Part of a small language model's weights: 8 heads of 32, value embeddings.
Each number is 500 + 40 x the weight over the matrix's rms, rounded and kept within 0 to 999. Layers, rows and columns count from 0. Numbers have three digits each.

# layer 6 MLP up, 768x128, rms 0.573, rows 386-440, columns 0-127
496492492494505502500510491503498505501499500504488502500505507501504494504501506491497503500500497498503500492499500506493494502496501497498497510502492510505501489500497509492501503499503491501501496500499500490500498504502495503505501504503493491505500493496497505504511506506495498501494494500495494493492497499503498501493494501497495505496501505502489506504501497505498504509494
505533539514453516492524480499486487495499512462535537560515493437499509518499505510563511559506483569488526509471427545438538444536547479529526441472430537549494517517446521479472497449517464540575524552553514518449483509519544453541550487415539532466530534444516440530508435437568464459502495461506511568516512503524531381530479557572497472474461577502493553510426521536586507530508
489516509441447524483512516538456539524499464571490522566498527439522559518468493493465544515530505552470522463541431500515477476504534567466526511471521492484435454512529458512462452463521501486495487471480521581502492447432515516498454517529546505526497436480540481530449572520502452419528469402496511544537520529510506540462503522557500512537466456582571490551476541515481518451457
397502514520489471503489553543556566498499519515513493499572503424486477480499502490552492528448504526475525477464455460436516547501536529521470506483485525530520559555473458542429512534571562450477517484488449486516392464503531532532556558541458511528457463521548443420451464451519460437560486504519573467532405492463503542465434454472492588533514519528405550469521475504437535504482
511496546486451488468490512458479509540477508504449524511460526479544557489555541532458452464461534517514458502450525531538483475485524480522496480516524501544527511446545548450479573472494414497507562478526525611521489534427499521584512575500490538494557516478485459478529526545507447559482488488513505519492553552458520576540527520495506502501495487458512548553458449546515480508467
504531497544440474519464500535519494454508484493555573432537515493588447517492556569520504577498463452545456493489456571556488430494414567503554493503520573536536479453496553499465572541484446517543514518495517513529548509507452465470440472567564574500566527533502479528497561471516466444464504501506471502509480506459495580524447488440548507498527506534479473402478495527497471511501
475499440479492508473500547530499562440551546443526468505519537497525537507616512544475501421529484495551516512577468557508439483466531463444538489529585485448503503499505547450496533457535515462500487416496507458554463531458499563554503518476515544495532523571477571480512530473470508532530507529512523501545496447542556538479457492422537496496573547437469449377460492495495471449493
517486502546519468523528526519540520497416490483466436569502446589467497512450532496594501546478405508556556559434496576491474574511492486511548494536427495565530577522458540552468491467506540569539524608545457550492483513478528439504470525517532488566455538513583506497574433446453462478498418484411433543451494484616418501560449463518499512526526517432570472524451457464465549470478
503499499498501504498500499502500499497501504497497501500501503504499499503501499499498500501502500504499496500500497499502501495500499500497496502499500503507500497498500499497503500502506496498500501503504496501499500500500499500505499500498501497497501500502500496501495501500504499505496503490502499500496493496504497498499496502502500500501503502504502501498495499497495501500499
491483539502474462460529538528531504493516498520490516544438593488458518526556456548516489503443461499489440519536509461487495472550497502431472523513492386455540525476529454443420487535507493531584469483538506452551432457464488461502520402486447495483454480533540510440586470540470508545438506551503481519517514563488503571574455549525488497479570510500478514536470487514524471478524
443464540500497533464535524505456538417520551437546519535454534517486531492471493466460502484388511458507438473469561562495454495507393493547623499522446513494505423594485502547522512523551516501604539468516517514539541399468554490520477534477491557472453514525487499470452511525506548552528502549546453531469554443486461499522535515480550583434479448520523495501493572486426424497548
469528425533467491431488463470491484550504464500451483490483479433516608507472492529538540597548482478542541480463561471540472493498556398495471498517443515517496508516451530607540520505558572401525494520524483515519496510481482490586503568465511484456495550487478487530514556499505509533561494559546499485577485475583408492527502526521508538495474369510522482453460509497469488445489
446470502501472469487494434600491454562505451595491488439563501524490545522566481438508472461472512461468500455501496503460448459535466527605550504478495501500456473504480531449483484517575504495521459471436542577511495504529500478567494544515464571445594439547505426505513411457520559512472534458549521510527528474451526527472502474577446456513543452501412558523535465538490477458421
469488505559547486528492486508494474530469507501584448481463467525496551522520490531513456494554487504434466476555542457545457507460458448505491582474478480534478435495440490534453507458480494513507477505471522506411451460453536531495498614454478474474497468541518532504545536505473472512556440514483494484456417493546503489501458472481476525441543474487554492543515556497487513500511
523497417550522498587601483480418448541477528500420535508453563565532432538521472532555466512484503468498529547518450588475508468454483454475505480553546457544468433582491484434461576493536452489475508532433554518432490452490484605481521530537411470507522480546494464535424519485466496473517538458523529503503524525495531472527445521438551508465510478460548499559490444517511551550542
527491482478455448497569525535496482477479545526455520478438535522523536516525565423476509481487517514447591455510590527492463495501539485487556425460486539491462479509474539492565497512531431480428452537531556507543442486586485504462589546477528499519527565499521568521526532516470545474489581412518452482442459540545475466511514573473523526554491486449574497494556486509455518521454
492466457593501451520620518487565538530488497567457464504464503461481545505443521497542484496486405447513477544463527513488481449478514476528507504507416520549515478468474555481534536555516473527470505471410492576602496491501559481530523469577459461529433525529447522521572452526561597455556508515494494480584513512521449528487529573475440511459479480523543482472489510468439453404360
498473556542507507496489470503546562541514521513504594499492503436527532499478468571463473482528490527497529477494570472408495500445455517516457540484424524529521429450474547513503505510524530521512492441516470485530481580510596496507521492538504469491485548546495519444541528536508517462542517511545478532553504532502480442547417507460508490531508548450513452481548452543493550493565
559530506590527413462501525559496479483532506501500449569473540449446469523523485453561447443509421544579541557463486470466567573506491525553503487499416499528496523460579529468516482531426510484406495483483456575406433472357525480491578498514438535478564465524428382511516493497615492473435496485462508537388536532520483492472558466444457436472551502523591460474521475493499438483593
450493512503534505437582455508590539498511558510523479484435515486545456534511473557542529538522496545499503537479514487483520481513485549487449474516442421515483421496619528505500481535515482518562495498460492546531584485436531447530532509517550538404527480533508492443446496455463483518556477497534416490502445452507496511511485488490500533549431488492486486470596516480534453503456
484462451580492482543447529532461498503556516486500508531465540516563509481540467559487436524527505564562467490523509481569476596480458580441522496500497520471512563487505491486440454466514484481480518471502483507525471519473516571526459427455477520461398564429466471520473644503560514456624476496467526415470452457520480500501476516470587505524404491536559511436451418595511545505492
528510483448493549468473483573495544508453552534454475535489489529466470510515509532464528513501583520456533561473528513538449542404427534508455500476461520486518458545466459482581518494488501462395523519525570496442430442452464575518492477477464492537603495563461483553453495513535485555526478563487525520485534530498512488481532537494545521439500518499468503453525493483541523474540
492503520540502531475490525525491511454463495541458480512499489507500593509478448463471506406484401551408421515413546558501518433491517530510477519547525497500488567466533541486551468560541459483525469502560451484516512560508503499539453546447453493522536479418516493557520505510469528466492462504540507478546492509467515440478487545463495556436549495553511520542544513506481460564536
488518489552510475441454497505534536438456458544560570438421585545552537494565482549503478501517510506514499584464486544461462480503457515506591522520473522458515522508396487472439510567501521483502552503508457505479493444500479521499453486486456530550461529417494419498511469489545570520510453489487513433497585487501418468501448475516490461568480516509480481551504500515546482452487
488505416481513534475405519542442571481507497447531498520483486522544439510441488434509504534459469523466486448436557518482492523534576490457513568479473504468474523534537517522512535511567551492518477491470472527525459469517504500576495474377495515495542516499454462552497521524498482563546473541529511502552452524497458522428475452481454519364512533502486532497512498491482480483556
572566441513553484545482533538524514536544506495456447518457526492471537547477455512510497496437455578546493443538527529495459468515511533539523418519493450568450452551511485486558512470503542483519498471531540444492534531509560471489427511509568530494535461489541448463493522430545517447456488561441516551541481483501495487537517569484493487436521540489499493518534458491482475502479
578488528575503539494574471478584514481536469537517515556494510513530507472499460472498508478418499475504503496459525566525549558458481508473526513524486504557542486511544458506553513457543495520598514497507546595510528483550516428498524517534456534489457477555476454459432527502470491512557509473507463559539531450450566400522477522508435504437538477523450504483405483439446512511444
449487518504515513489478494458487501465480436487494547462587548529484521559468541516472531588493538490508476424506514445548515527510511524481526491506580527514513546515500485445487584474495457542555504433579546497483529473448397455542493531485521512518448505536532490462513476593490542524487484427434489529515501442427438490525445509561457545522490518501566504601496502515535448493484
500409463533525450481489560521551513415495454523574567455466498547471495548523444527490544491464515505424529390476452474478483464485502545479514503511496532539507465500603453505548540561431507487488535461520400540486426416389526541501477476538476485558479511538550535494569491516517476411511518505479489579522482484560461496512495493462571552506541464488511472542495536526529525528507
507486527503462576448572518447487490539477513484540569510500517458442407458567452476530531492474536449466494479415565450479482530478478507528467466488598584491485464596458433459498423512461516482523540580466390431542515493457520534455463544523524528604485569592519486520422484576510563440518520529489483458508492457434525498525472590496451498523469510476548520512591554486474523466463
537533501545578491476464414539536536531544475476441452505513473473579494521515498469494504453453485555616511487581510490492506576483489529481464478528498563491421448490493468562504507504456495468482504491460465498510548574511521498477537451458482484540409494481526544493531466571482494501466504470454413543434517477520531495566494482477538525448449494574465502505584615527508539483549
593499514469516531400517532502495468519483468619539500477517487520450472481497540464505444623499517481608446475451550376519509515496456487469418507497486599483479453476495543483515501487475503553516535467590530463500479480481489559502521482554486480534463468522524506510455456537582423548471564511486444511562515470456545517537506541416540565510547520469531468503497513505535545528452
497479560506550442541473522475497518505484459432513554551420500404578536508537470552527513441436513473567504496449518521570493466491540486490496517484521547512484521395417456445550522499492551463429560487509524508423348547435453415525491536528483463568487561555523424450495510529630433467492495461554540474480500528572504454538505477505510500505515471539443522508507573490502454575476
549443396486497494564494506539424499507497528497507558540488512506516513521474478542520445545548481507534519492417441600505535403424544506523438486472536539485388452480518576509492380497490510599469541456442481547514419407504504514449496532427488485535508540394511525489439498543522494490636442466551481472452478451493447540503457478471504508425482556435557529484446428437553531482464
434556551491510493534453552570508462500503567460488562453459384531562509522494509495476510464508537416457560417525499407537492525534513490507472517486504481473443497490488518467520507573615498448510534536547516452562528427431497528465497483492501492592451485452515538541535470515452568423507479467486509483508503531488566506503379539548380468461408424525557476516522453501518449472426
490538606452463539466529460453459506545512470502530581553461526528510505586513533506486530485450491537505552503489406528545537549531457534450497488523497511522481473552457551495450468445470462459481516515486501448464538474500549496502483563503475581560459534515457525420509463445420545521536513506467511420493508487511469484455499428438445470468505500500532540483527560447583599445437
559565561451522481503472433451402516549494408499454480501535533485494460616552547552502545534529518482492449467477504450564532499482478478537515486452568479528471411551565434564515530567477467528524441471469559398517536435523459475509393498494514573544501528524560539510539517463444566465558558489479462503478448457595465464483532579493584542481491419466442601462414495452509536493473
502501531489588446456447548491439432481516469456481505438522496556546549573429476466457493465478525505522470528505492547567543409514488471505517542511476516459503508500579548546556535526555526542543532574585487574498561553436511503447601526453482474514530467423564437512488531518500538445510445510495503509470543466525443508486423457535454636514503524552517439493424517546484544525384
504505499497510502496503496501501504494502501502503502505504511500502498500504500499499500504496500503495497497503499499498503502497494499503499499501497498503498501507498504499498496497502500499497499498494503498499498498505500498505499502498505505497505503501498496504498505499502501507498504497502495499496497494502498499503493494508499496497506494500503506498499503500492497499502
548522462463497595485527537417479559507518543532541536497534477545517449476482443488563438517603495529538433375404517501554470445560514522492453521480500535464512439510527530520476466456498452465490486517503498506451531509519547499584540473498536522526526442471483440524465504494501529531559457588548496565489528504545463462448427524529467504493497518521407472531479434536508501530471
481480461494507548529524491541479567479504551492548528559497487475485453524537517390546489512540460468486505452466553602554474474457475471458523528462598451530471470537546395545580530478523456490534544479507520551497515468429550577524472465498511517525499436597519516512458486533533523546479542528454529528459476530502535509454523461467485535482526541533449528491518464467515484459531
471443476496544534492463404476441475496509568538476509523535502485541455475460480587443463478543503497487475403517506523483481512417490501510520592511411496543499529527530525532524518404512509564436584481489476507599578535518524543403548478460484509494505517576513460522481503481488471531487530517502470453490491519509437527439570517507540555438526538497439475664471523535555453522472
529438486519506483457539449564474522503485466492526532530485437498524622524502495528496559412536566558486548465484484490560459487569496488522441491503480487536486554553545474428490558603529475501441480494510537450495555531435505474468576507594499558502582562510481511452541507502505483542518496482536513483464499492524509494475533475472502468459524532534508529499501474497520560513462
545462499542581567488478531531496459459475513497476493523516549450475534445491482439536493551482516566556511503464473477517538562450476535450563509557460556651430500422417467505505454517528496489524519506570503468494524504513487455460500493495526435520465547473467497501517496513509503532420465491458550491556479560511537503483467510487527545496449529485439583470599494559481461485505
483535482517474524485493465570573510472466557534540485483465529532502546557529504425475486515528427521478455479499495456427529527510501496443545496453509450562434495446502474479433496491463580558483515498516497488453558551478526494555518513505537493488425512453475449539506461479503502527493466495523522540485521498463477477517489541552531531484441575512536573502377445498529582547467
556519522458492528583549492528454473513544440454567573485487547522481516509472490474502474464448468460478491500671464521572524520472547500484436484444469499598504464471484528482464462486401593466486562528506528452478449464477515486463458554520480500491453467503499475499540545427503526500545518556548532519488475494542470449503522579529517449527447439551510577518499549534458494481559
488567537500507466469538499555457517492510491523449443504526496526518551529576514527537492510473520478492553509407489494478539489493500494529519497531473528511503437525448557511389466543503471512535511543471518528522487498457508515446453602549513562481506533465501518475443432494513494529480502488497522501415534497442462494496523523528422507474489604444475599607560381553496520471480
526497473456474530491511537494544540443491466450489507498487488492506507536524497517496540444512445487431489541497506490501474484492483464422448561507459526487513481550482522458462541519483504516493533521578513537523499401478468461449518466518459473500482511456521500533507489499512478581468530530570443487486503522516544482539459475519505431526516475547560482545491498420611463493501
578502561481524535527501462482465456569514527571548505463482462460506428527492559512508499550505479556492463562482472489437547525482498490509475408428474587505516465537518420490469501531513588468478522533513474484524495504473450566485547506528451586553480467513518503451474504503513549592482497442470507424538421478428475537472535476538476560512477499494490523422539488526492519563474
549433585433544580477494475469540474455559569437472439505445517519600526511533500529452451559531555518440501503449577458517453518502506528488419452518496527519471525568501546517539483560617493539507541447495499471474498498583512419486455448478454529454515417527525529468478506415507511465484425575515445510432496425511408440513638474454464473431515536506474513478539463526485552529547
579554452482518525456487498533431506469467536510492510484508437423546540569477485470473559504522487504478485509570566499584486516527455531521419480493474528539470540528528524464533497507496559433439505498516537507479517553517435482515552485536469489509488513495459530469492492546499509544514507454492501498553521494451458528522496578510491554506514437497498528552483474524417386493476
556487415481543494418588476459571501494531460461537472545581517463476479439507497550535550585528524529520487482513569534459517557518512580525486454489464494519581407493519474568474522459469468543482588515497454528473499459519501461490530497523470458511509529537499467481584488540481506469509526506425469473458445541463495507486493503466531511459528471503469482468464438441478565440496
480463478523463490486424543505497469504459550459533468516432520456511539431532452455507500478483545490548494485535495523528501426552505456463468508494507503456557585490462478490471476536574497469526516462497466501467531564510548486498532483495573430485508533502464508521491516465457494492425477513486459496485500469504533544527520480518516511498538524598450592580446492557487476543515
504501499499498504501502500496503507506498501494501516497501508498498498501499500493493499509503500508505503494501500492490497488500498495494495507501492502498497493508502504497498496508504499496501500495495501491501496501493505501504495501492499497496508496505499496494503505510508496503498497498497504499505490499504498496497494503500499502501505500506506507510500499494492505505507
470503414523529493523525558519506558508495488474468502537481552482562461481558576444548555477568448478505510453558536513574428520462523552437477453511432563486554525467506582509514568488427552452492463559497535549489551517537491486587449484534526508512511536490555532507388442434417512556481505511544551533407500456487536484496412531478481465478496509478497512422465480463513500440478
# layer 6 MLP down (transposed), 768x128, rms 0.274, rows 386-439, columns 0-127
488496505501510511491493495514497508510488511504488507496502510492495513483496505494495517499508502505494502498510503492488496500497506508498506516495503485499498499511493491500505499496495504505506511500504481491508493509493495489493518510493506495501508498511511490496496495500506504494511496493499507505498507502503503497503489506503499494506494503493500496509502498496504501496489
539564474494479502549519552580487512449518464448545476593461439415440459539478417529467477547510465471492500408475564571430538502542426485588511524436435404476520550456521513501531582512445449577500445535516457386456491531553459503507466531508460500520523476450544422558561476529523560504509513472496528498557543424483496464502547483534477503494518520498514522515526473529531492485498
551514520471465577498518515467428492479542393482502534505504513494465513423440463535537542519566467429483514488500482495535511498518493446440571558558490592505556534494528566533483537540516418485522475483522446546466456510511412534508510543505474444514487492536462541485538491454468472515450479523500528511471526547479437487483538564477504500501505534536488512468524534532467504507490
500482433462539531579536524470546567483524470477501481515524480429433497438487492460482499527398502488476572558482516509495493498441424496512573492478486461490540539534520474539430504459501520478516451483487572566496432390528478484471599511579537533498418546532500467489514463499485417449551507463470570496483455502564566564546529397488519444502498480494576482480468515593520559503504
490476503477446433511523537537535510499519483503480499581553536549447458549438516526517496402470499482417466522528504498502484450494488534413530436499547459488488487544524511491484495580504515537548455501495491558496451484499519436497548432558460509483492515542557477499500511489541510482483509587529440525462491515538561456520515505527498584474538516466541459490456482462473455523441
503577522542423471527583508486490531507575453539494505528503450513535436516484524513483443462426501520540466530475486544546469399535475479538448530473519525457576515552531458486461500473406504488509498492459523407537503606513504513499547481471470531478515506537539505624531458525501523537549437491456473466490486597483510545490498470518509484429536491506516482468529496458464531461502
457577482502492499474433483491610573519546477442589459510509480534487521496533475467518509440546472497481536512465461475566486489555481466519539524538565513533514493515474541446543546436541539433480506510516508446474520477502569595546481546473485473470468520545491551515495447443477466516506528433509499507502510473484496531524467554466569476479433518465503511431504526485553478412527
506546504518429454520506530497527500480449541457420467479513482507501523519507575505509443543532497448503518551433449598519486534553446485464527496455548542494530522558511551509487514442490555484531499513548457567503470533455570529461552525570496466534429552514583540522619435451466482555504425468393537493439446410500431485487562501412448443468504569453524489542477513507511517466483
495498495496499503499501501502504498497499491501497502503502505502501498496501503501493505509490494501500504496503502500507497501498505499497503500500497504496494499495492498498497500498493507503499501494506495506500498496496507498497507496503501503509501498495496500496505494502499502499500498499500510505499499499497507501507502499500499499502505497496498500500502495505498496502504
485458551510556500465504501448500453537449496538478536551500543524514452521529515517523455586512506515492450482506502518464502428594457565421516515471432474497456465471427496504534460481526533491526478557560447477501499459485443429453571446529445533522513551469555478540569464449462511477508507541558499537499535525497478543534485522492524408554516473462546446476546493480535465511553
422484523527539527436494436465538519494511471502528520510593489481519546551574425525537502503480502528483511515482448481493503491558555498547495371541576546527453545528469483552561571531482513499437537531456470507484476505583568506530485496545555518472558484501450508482497489516484526466496553459437552485428513483444503538439560422542487513510412468503469467528435520439468478469537
542567470529438473500448444497510519497498456512502491456517527487499505558561484468565603488500580549457510448497468502579503480549509480490486497528478442501513500578467473542553560492575587428478502505490444412521466491498492531465509517518477470467477528502496529532553536467463462526532497563566487501492488481423501534474535499514487431499510566477478499471484372534424519483486
413508468466451514504477457475521507474483570477487529497469462480478511443464579491527536505503503524532564431445575477482437503586474514472466537462461492384461544419479519550481499579504544529507438415551506551436568481530442531502449551437473538567568458474512442504511476491522536468495534461489507527577461553466517493477451544564512567528504558530515540466512416486559487485473
497580587485551521503587409476498546467483476449531412510517475587480476499527422536526499534513508568454469473516498511478518487524456508535488468528506618483482504496547461534449483457420522536538492513526477520490458572509475571489548505522530565525477488524498470517470483510458443498550488453485469515459523542459529548498464507520466469516473401513541516440496525552505419500458
532535524515536472552474525418469479441466516540464486471433497506458539486527468534439451516531559446474562515473500560516468551555558533491508491417535488497468480545458494503531606485501457454518448442533519422553467520515507543587471528521518512537465522549360474480542507474528488505573502461492511472457528551552435485491503501492502490559549459591533488482417492482499467513415
498507449467509548475461579493448501514561586504508518564543515553514530443488493425482407517542501508486531496499435576501482487451516529476486506452603465475494522451516533509498475498464483560495474537511503505479413511467485502436572576476427480484497541530497485535545462552399516495513515542555482515512538535500429448497460504458529545501566486504453504535531547512510419420511
572508485509496423508471443356552473502486474488557494463544530459542520513525515519534542481566501566521532441482509540486508464528517498575485552547458511496512491526497540473422544484524517530490523482425472534480520479478533447507554432563383487481500564516418496499504428483518487510548510532539458485549564473534475452483484592491494514480508505471569411510506503501510416466421
485498496471494497573482541495526531501470465484498532459491504522492516477483469453542510436444459439466425510476531481508469487465503498476537532529462457469471568496496489499485523498496495521547470557517507455488506513525496478464538533543489499515450521477569516461520490464477489509542445474605493529554517580470553458467519481492526491524456587434484409450482525576477558497516
517538493547482356548492428505490514517596505515529575479547463356478528557481460557448438531507459449506515551471537455482472616473537473427541471433552492436549477465569503582403500490412602494422473514543551477480485480489505520550534542531433559417518544555417452485448523532573463490482515462516525443399527542471503475521485517414525522512502496506495424522599561466568584516472
472480474480516538435476497481471501486574604493505548519511495538507487509458498474561456511456485474517476429496494558492521396543526577486487471518478528432467442459569513541579465514466479497456486461564509454533525545450488451479484519514484490460446531521533508522485576554469463490518511545553526429498522587518527461491525462499469494542562455535480527497490478473394514566542
487539496492463535494500480439520512538451527484547522623430479474507440526475559520488516447456522516467463522518448501456473532514480520518528472537503458512499438496526507511504493515445566474522474524549493501530508485466525450526449507516484450525577506524531554514485463477407443465374575482491547465577539584542460494507495598456486591518555455495502466519500572481485497535492
497465548495535556529467566523571550494436527549468489519511543476471529396555512473502515506504524535520507538487537472510511560494367519424457506448500500513509441465486525585529531441528490550486488502507551535483479401443498518479468522549508484478511453494538478576511436503514470503521480488518605502419502541448492459476521522467504478451495524509496462511414489513499546534522
524516594503505511557457497528409513481511529520503499531533416504480538517594478499524500524519431509429480504563522501447414460471527528485419455507522570519481401438537479486475537490464513557518520502589483447506442491608499494533402505521548521539488480484490458555515533489524526482508467477529566555476496541474490505524444495397485544428489533514515470529510524463503537510440
497521541462489571503511493477469437450426458603514472552519497463491482499486507463591466497494489473502533540520551500502535504484456537516616390463454507577481565550496465498468460467495545501510449452557487400467483502534487504500510494491526510593454561450511454512492490528427605501505482535525520501595551494506495473486546453532534485510495480565501486481503459476464524473438
496533503503537470524449571450463479557497467450471534512555458547537497518507525510561509466526491522469543511490549501499535469532467500530495557515498430513499498460491499489534492436477509538392489523498456528502475466516372497522455492501628488460491516508533465477454505445411473495497485548494535534501494532480507531415573502507472471469494528454444536496508521513499525521559
635458487410543486483468486492531543475497515494504458493484529499603467490477533456453500483509393460551480456530514502500526476526458466523462547511466501499471448487515533471518529514467489466517540495567525429482506493455547526476403506454533459493530541447489552470446526520476460493525528490453526518538536573457567534476577442448517449527464526472539523536451523522506483387507
473440541556456487495482467429481535496491504492509536456493489559497531488562464521478601472498497501535510493547473476525452509511446536543506500470541546499495492552514478528498451500440439466499421572547440462562494558531424462481499486495522473467447431540541567536550529513534571516460527480469599604498493579502509420490485475478525469344464465518466521487460552546471477503451
531469487548479513512468505539556442559514420447466418576512487529483503502516467517524483457565473551541547478422431461487471531454520551489432543520567498432476412518519507512506478498477525445524486556493459547568480485474442519477460492549523516480477491494502511497478547514483517585497524480402597514527535538553502522501504512452460498479453528511549528545508506472455504535458
470506552500481506541466556499514464513516474501467529468553493507458473499486516491436545437416483563471510475467506590497447446563476486468471511484445568490502457522510570519518515496457524471452441519513452537470529551547528533505525553516520574532523443536512512503570408589572538491473546451468486520544458437494492530509580447523482577479492513459524408506467507498494511509458
490469563526409501515491484457549531479500505492543510559527439464463475486481532423548506566534548421438501476465554446529478473498506544522513482379507495445591528546440467531505521524452524482528464568484413446584565494491478482507554509521538607550519489456437430482496526572509513477562515570511473518520451495479533540479443568426471474484458498437489496521603500492512513528471
472521527525530476479490465443477453552473437548531466482411519572487441548565531486522525525530487463453537472511545454538526567518494465481495400528549594501536493467473476508456540501529419515469508454570489552532392584488486512455536580561448533467424405460520435481501459524477486521536528517426474500501578518517471460536449440519485499547550554472494508441452556517585549436467
495550490518465555461504597507576529540442406591547494514488491408473457508496452502444573589493521466513513507556511494471508538567506501487443501512552510434431553518467477523509490488527543495488500476481552479431473483512515492421476511522401459517520498497488553487453515521524501513459538517490485488538533496425495492497528589419516524474500430572378546466552482528505515512520
580514469531517468559531515510540473527542507554497466468441479584492462485531516492430479536495580529582457451476462523611459466490560487509544514454517495451447575442472482455483505502501523557532512455512415500432551505518452494414461566552504441462470487605500506554523488425595591526519523487538434544451532522437482529502475458414482505512476513514521544466461567518538509468503
485471525448546462465474557564542543539521529486467446561506435468557514575515512513517493589473505459478407498483469498566492462508488469548435401546570561478500485509496552449533500431493397466425470471554402492588444539551498486544459474466563503470477459529481527527512486485580418497453458522536466607462558527504511458514500466581550558492493486573469498519469483483544514527496
470552534453524563553496551412474575415457537555476554521521452506516482548485499581510446480527550479432484570490572466444509520564472475536437491562524507488502539492486490439486535530588516454531481567524408495445544505464508523447537566547484391565447483516465494540455496558434460473495435525524510465516478479547527523542433545475462452435540517516502499424475485563553460529463
423518582489478492576503510453425495570484481445578559525448462491492481530447481584529514454476509470535564513415503564489565525609476511518479521527521497439405477508531518458516445437434507505501512486464492448516480489491500458469534539449507598475465498477534557472471473467438546456501495489481507443491467511465487524460573582551522546534509544474486535500485514479484523432544
427541507465429445585458463469455539505561470535607517486494416481524500460505509503531530441546528432489467489454509561433562530561605526500463480477485439436538468506542488539526519548514575451509503496487505457390562451510426506452496511472457497504506655504525534608488523490495506541523496462508561491519525470473517515468490483463488460526433456477397538512480470557557500576532
437506575514487478498548488439490513498515471513521483451502436521545488479440473482574506424480462465548498547516491538541560487453516555485509483526494449530590487508550530541517506465509490504517513540471490534554538433381520463550605518508479462505433520469468528531481516546502533494500445531515483535557566474485487479502470495471474503465450531464532382580478433606418537523454
501508497496506508500498506493495486502496497491499494505489489499504497499516508504494503508502496503501501494497504503509496498496502496506517502505499497499498498492502499496499502500505497502509497490499493494493505505494498491501496500487496493503504507500500502510507504500505498492505502498494505495506498506489514496506502506495503499501508505494498496498493494496506510490507
511500509577474515538500523452524419532527435499492542427524478528518512471483417523487503541606561544479483489493518498545450549472447475514495512526469482539431461486552486545471503413484494434417457451492467510494523526508493498469463493520481547475528486597490449551538433362503521527515517496535503562506520482525454457426603552496569484498489519437515511478567476488466506454553
507488456472484495564439494518514535550460477522553526576498506557498501447520461517503529514556506496415489505461505493487391553468458508465538473450579516435469480475519497427554554496545526535457524488482491521461474453487472424502475509549505523475531491500580566551441440571520517517542520509519511487492515511484490511441472541445473485492538561502470446440518519397526549558510
437515412537530435585443472459454533504534507569532492525540491513513537523530501525542540503513517498487415457505438523475500485486490503550468606523478496459521523485466513494469549412497537561442527506451507508509485448511592574498458446538478483499479543569625487489538463519525509459478518562465507446523501445468504410463508459516522467488543527429369480522468483517548510573504
482473496566463516457505515516516478548481420450560487542497547474493476525549488469549590544517536490480456466492530495561431501542503474438551524524480503527493503550539530477476505500512539543502457539478433517450548523555413518500515483560510516513540466503554526476527406488457426456527458435552491518525472577425506447531482522467469509449463491480436450511503495503485496519504
458480473451529552538464464521538520449553515496538576465488463480552481415530486531483541474511551552534560510520531522489485518514528516382512484479458506561503437498540446487493451521480524514468524468527507550518541524455522555508478455397561508487430515482477464526477492480548484444479527578534506446584473517499515438503493547546457489532518482481465536474515543494509441469497
396522563483541519465459506561560431528522447488428493564438551507490497513457535512531456463466492587445470538514532464481531517541447488503552459536484474513444469428504524460511526500495570550550429524516508456462495531514517490514447503508564526503501515495503466501553489531526561554485536502500451581498490399467474490471531555492466506479433556487545534490493505496490516476481
522528480508473490528542547416491462475465533486457544489526473521514521481503521509495574499537492549525483555489470492507533506536606494521552513431482495511511430454485497511453478457523487503502549412488511496502502445545538464496428521490534532521439558576429470457401501468490428470484445542574462580484512516369470510471547507567567498482451504481494553523560512511493493511562
446537463446550539500480522514593483413487498576499529468538549507525584593525513509473444496464479529534478479538517384492537487475510512450497512524487458521408431529449446566441553528487517461432487451510517534452490489458535562497489527504462557552546513512603514471489522523502501458474441514493513455518524493443475544561522442511539527524458543496469572485544479492556519419474
527513523567510531537463527499515548408464463463434490476522447543493446482480540528442589470515463519474512560475403450564444499484524522515508538442541471525509528466515443481490485502487502525501496443519465526502449498477494516451498462589534479444477586463567482470493478467523495512472490511557483517554515502537476504489546491520413549539484492562531539506478537516532477452509
471495537502559534558463507504474451552500518490447511466488451524475513479513428433478480595507532581530491550513440493453485476570541503483497443492474531518450527531465495453519509539537527480580423573576523583456511447490509488411506542546483475524517443482531531444503481484441508469433551536496476514560446518513518458406507487564521511547457513478489487582451499500498475443451
457520513445489530523486464493477549475534489565455516508375524474494523429546480532493485572502435506495525467492372510489544404556494550497503518458517471523478534416576513571513515547484484589493561524474445558444515402512437386465476486570558539464516506464514503453512503537505471480537556531568499448462441465365497506583558499485564502470567488552559494503522461520496535490561
488510549540504479589553613464509489505525446477465554526535512499474510517537456548531482420487475521508498456466443509544533521492485488470441493525508545531527473532483439434495453516535518504533483534493536451519551497448504504499457438482489477559531455409516530478594432562493514474538455449557537473464482409512478484534468453520463487504471534517549403500502569456544476491547
541515490567441532477565498512555438513559502519479501479526451532478535463458510474482463543500464519507447437505554492481541442517524555547511519465507514451540457471499484493525505506471554438453544497475452524494428461546493479429564595527518434588515449524494445415487538569481508511523552509487425597426496529458504538529531544486502468499485565510533500446500433498563466567479
573556523517477551521507520485478451583469493440561464509534542493541492440533529571469575477485545502483495494537519457485496382586538529516495506503452525557512532555555459439517471504503464453461460558549518569540478425517463502443461576531505516488433525506506527522513462514466500456529478485445503462496488525474481460506496423531519487478559441470495415576462419466523448417544
492504500514506498504498494501507504498506485489504500498501501499496509493507502504498506498505494510494498506493493502502505488497505485493511495506488499498500509502503505494506505503510509491497501490500495501501504511490496503518491486503512493487500511488492487496504497501485498491501502500501500507505510486501501505496494502514489495502508489492504505496499487507508514502494